Part of a small language model's weights.
Architecture: embeddings untied during training, local attention windows, gated attention.
Each number is 128 + 32 x the weight over its row's rms, rounded and kept within 0 to 255. Layers, rows and columns count from 0. Numbers have three digits each. The size before them is the row's rms in percent of the matrix's.

# o: layer 3 attention output (transposed), 896x896, rms 0.021, rows 319, columns 512-575
# q: layer 3 attention query, 896x896, rms 0.0225, rows 320-339, columns 512-575
# k: layer 3 attention key, 896x896, rms 0.0221, rows 320-338, columns 512-575
o319 066:114141134137099114113108133103154151098095131120113112142141131144186216070141107126158078147136110103178149092182141144147097093186134156151121122105131134240122137166091082166161166142062151
q320 177:152130150095041128170157113144176105163118078057117124152081120172124142155108159075168190152137093169133096093110073150156086089165105156181186072194137159069171134170100151129143133088129189
k320 096:130069154151136119159116082117138096119121141179165189097148137101123116166116101138130152126097133077140180165152178077136108076138170110102121182068132129164136140082151084106122137102116088
q321 156:087161116178237149091110161100092149075138171177123136096168135090162125083154098190081087135116164082152150141160143125104150168110138099105075181074125084153094123097184089179075150145127075
k321 095:119185127131114145074105168159093180220142100106167145186119136055064174065096180075146120152153168139144113150146084129172149124147103083143125161105132130131146115094103175128166173124089095
q322 108:141157144097098079186126115197208140138095125140124135151063122183133163170108163106155178126112132195112147118077094123124117094091137159123177105255159158132154101134084163120192134123130190
k322 096:128094162133131187164176130159157154098141125150113088150157113174200091094126118151116091139109135178117165131084168109119142164150115092217094127081076078148139111032082171079127108152089091
q323 122:120097114088125092130139111116194148144147151104127147122056162119126166217145140107124157114139128187152128100104108127151048118159163107144191080143143102142134147188115151109125175061143176
k323 082:126159139134132124093135137104120104067090118134128118152124107114148138131094113115135116103092112115124126105144155097126090149120147201081128161152117096131081099106139153176099099096132166
q324 122:110138140111033161125107116105175061154085158088123099119109156121097130168134108043178124106115108181160101102150176145134040132165120129154069162080173159101097137172124195135141116125091185
k324 104:158130096140070111144131120128132117194129085168111190109151149157095121175171082165162080071147117199084118161128175072127076069084162068116116123177142171115111134122066157111172113138151132
q325 097:107102139107120120174140093131118114116180134136142155165101147085113164117146036160088126060146129064102144100087128146080128127145133157083149184096149139099154117099132094150091194209187137
k325 090:197057136204148181113105137155111061136088103119114089178173053097162137162118211087127152124181136101078112168056164181149186227077095153158140160103180097105146170090152119145114126102100101
q326 131:107131123153145127124119072118071124129189123189164161118115140133168106075151085156111118098147147101154177149173131112112167125106150143090126204128132142173130127122147098109142147125106128
k326 121:145183125119129135097118139120082143106121167125076103142160148054184146093061137079165131121148121117183118139139138156112096124118119157091130099124130099167139114122154075117112101125127094
q327 083:140065080116172112184132171117132220084115150143107074089148054136152134125114116148090175155081111137091173151117128187105178179092103091116092097186133111149123160115080155103146096177112105
k327 069:133119090096125143116132070114137119163065148124134123169096174154092067105129115114111140050148136144172140090104160079164127122128151068056123100123110158072102127159164119133157167085109145
q328 119:119108098084132162112137150157082246122194121152177134115100140133203128136057106134102142087165128065151179220165154103088189154077103138094119108163114158171080122163111137113123151140126108
k328 072:134167130134148124103142115127133138080133098116134104122101177160132124117054133128164110088157093116139126178107139095099153153201095098121171132142139138208140148146157147119148167146119137
q329 086:183115139103139119126155141125160170138108136150081110110125119161063123178144149121108118142151067097114110160102093178158136109141080091132108092135118153114130157076061157092144121146112104
k329 113:116111123118076106144132143107158125094138102160137132162103087167105126147142119149093105104122151129096159035174116108120158121130122119160157151165125152090118127112106201130159161105141150
q330 081:151096089094123101151147128109152141203137066123114123141082149124117108175135164156084154125195094167123141123093131099155160072136138137166243172175088196105129154139070121149223125088128144
k330 131:149108097056113110110148147149177187136122044099125129138158052129092128152166153150115108117109151138094115085155037112097147106156134163180120152177149154040095128126101168119150095099099129
q331 090:132149165112073096142130134168147126126066103170094140125130074127117116142097129120200066140155164154069108096063128180138152112136091137161146125098125107108178129136089135098149124165167166
k331 079:129120145077119142136146137173169095121118080143154101153137096102142121117132153145181122160075120147117141116165036018166131149111153250162121119122126133050152127122141151118115112065134178
q332 085:139138104098165129149170168145169142135133076120102083172130197088153153152079099110164081146144147152122121203159041146125144168111159061137185137130120136068173131110122134161154117146141158
k332 099:104123094127134173107191109199122113150140147138148120144094222081124102181114143111198143119134188160119160084151114126142098106096142133119173136108159126127143151101131159132145103110094087
q333 092:180160162150132118111166124157120188166111125156121136077123130105158111056156126119098138114118098074119151098088139182153136198126068161112132152090105076127115182108116079139103154170082108
k333 095:155161162174084173147149098116032196112128137128176154068121166088107155131143090125140180098110137139093105091113182130165115088124073140150078156136146127125137140132160110134103157168109052
q334 084:121129142149151082095124185124158118132194108086141132122160189180156079125144178119109102130104204143101120041122118126108079091156099114097126140136166121103086122141213118085142118155100112
k334 094:116113167117147130199112105147133135204090121140151149115178085119196099122107113118094103084107159132107148130191165132087127167172148114151169074160134129076127141120116160112128145149130063
q335 087:106138194110179119127107153105100139132131141194092130169120098152127107069149125187138090113166145132079165133142166145129113080163107160120122090184166141129096157144069131058158172161121108
k335 096:144169207120098161118083132133110120133115127135120101123136100099203184116131106110125083129154132133047165070121147140168144189108186146167085165103110125131074136147112109070151100124094134
q336 092:142075127114109146140083117156144216148154064162175157172172071131107244159054128197139091173077170153089112106127090099146174113068118109120107160152109065091134106081131150127164145142130145
k336 096:087102143134157137200096137188128121145151060112131176122126111149113127128163141146108180152079154063050132130166143150168160164173119126097124105109136122093088163163132122132157111120043136
q337 091:118166155103099119181149124100112063094150172140095137139104126143102103149114115067104119134204078161163135134138124091164103117183184212164103166148130163151122138092178119137122084094066151
k337 078:172154117110129134090126160112138167143127114120080152127146106148057142117154088136034105131164109146155088150078136112124126105110143116114144132085176114153111139107076113126151119197131143
q338 101:129115103129062115133123141036106107060110158172103140119046122087132157112101155168047128075125123079130184085128126079112076109104167166169105133097131209153162176078098127127159109168076203
k338 096:092125116094147184030120118034096150141139111191100134112121111158111178126120085130085155121119124084158200169120164158163121157116103131157115150060150120159105129129095159101135144139056100
q339 091:152121091131126114186167100152111138141099130150115133100124080073149140146149143064146141085142124094137122064165162106112136070143226132125093103108108183175144076140120158097016124159123165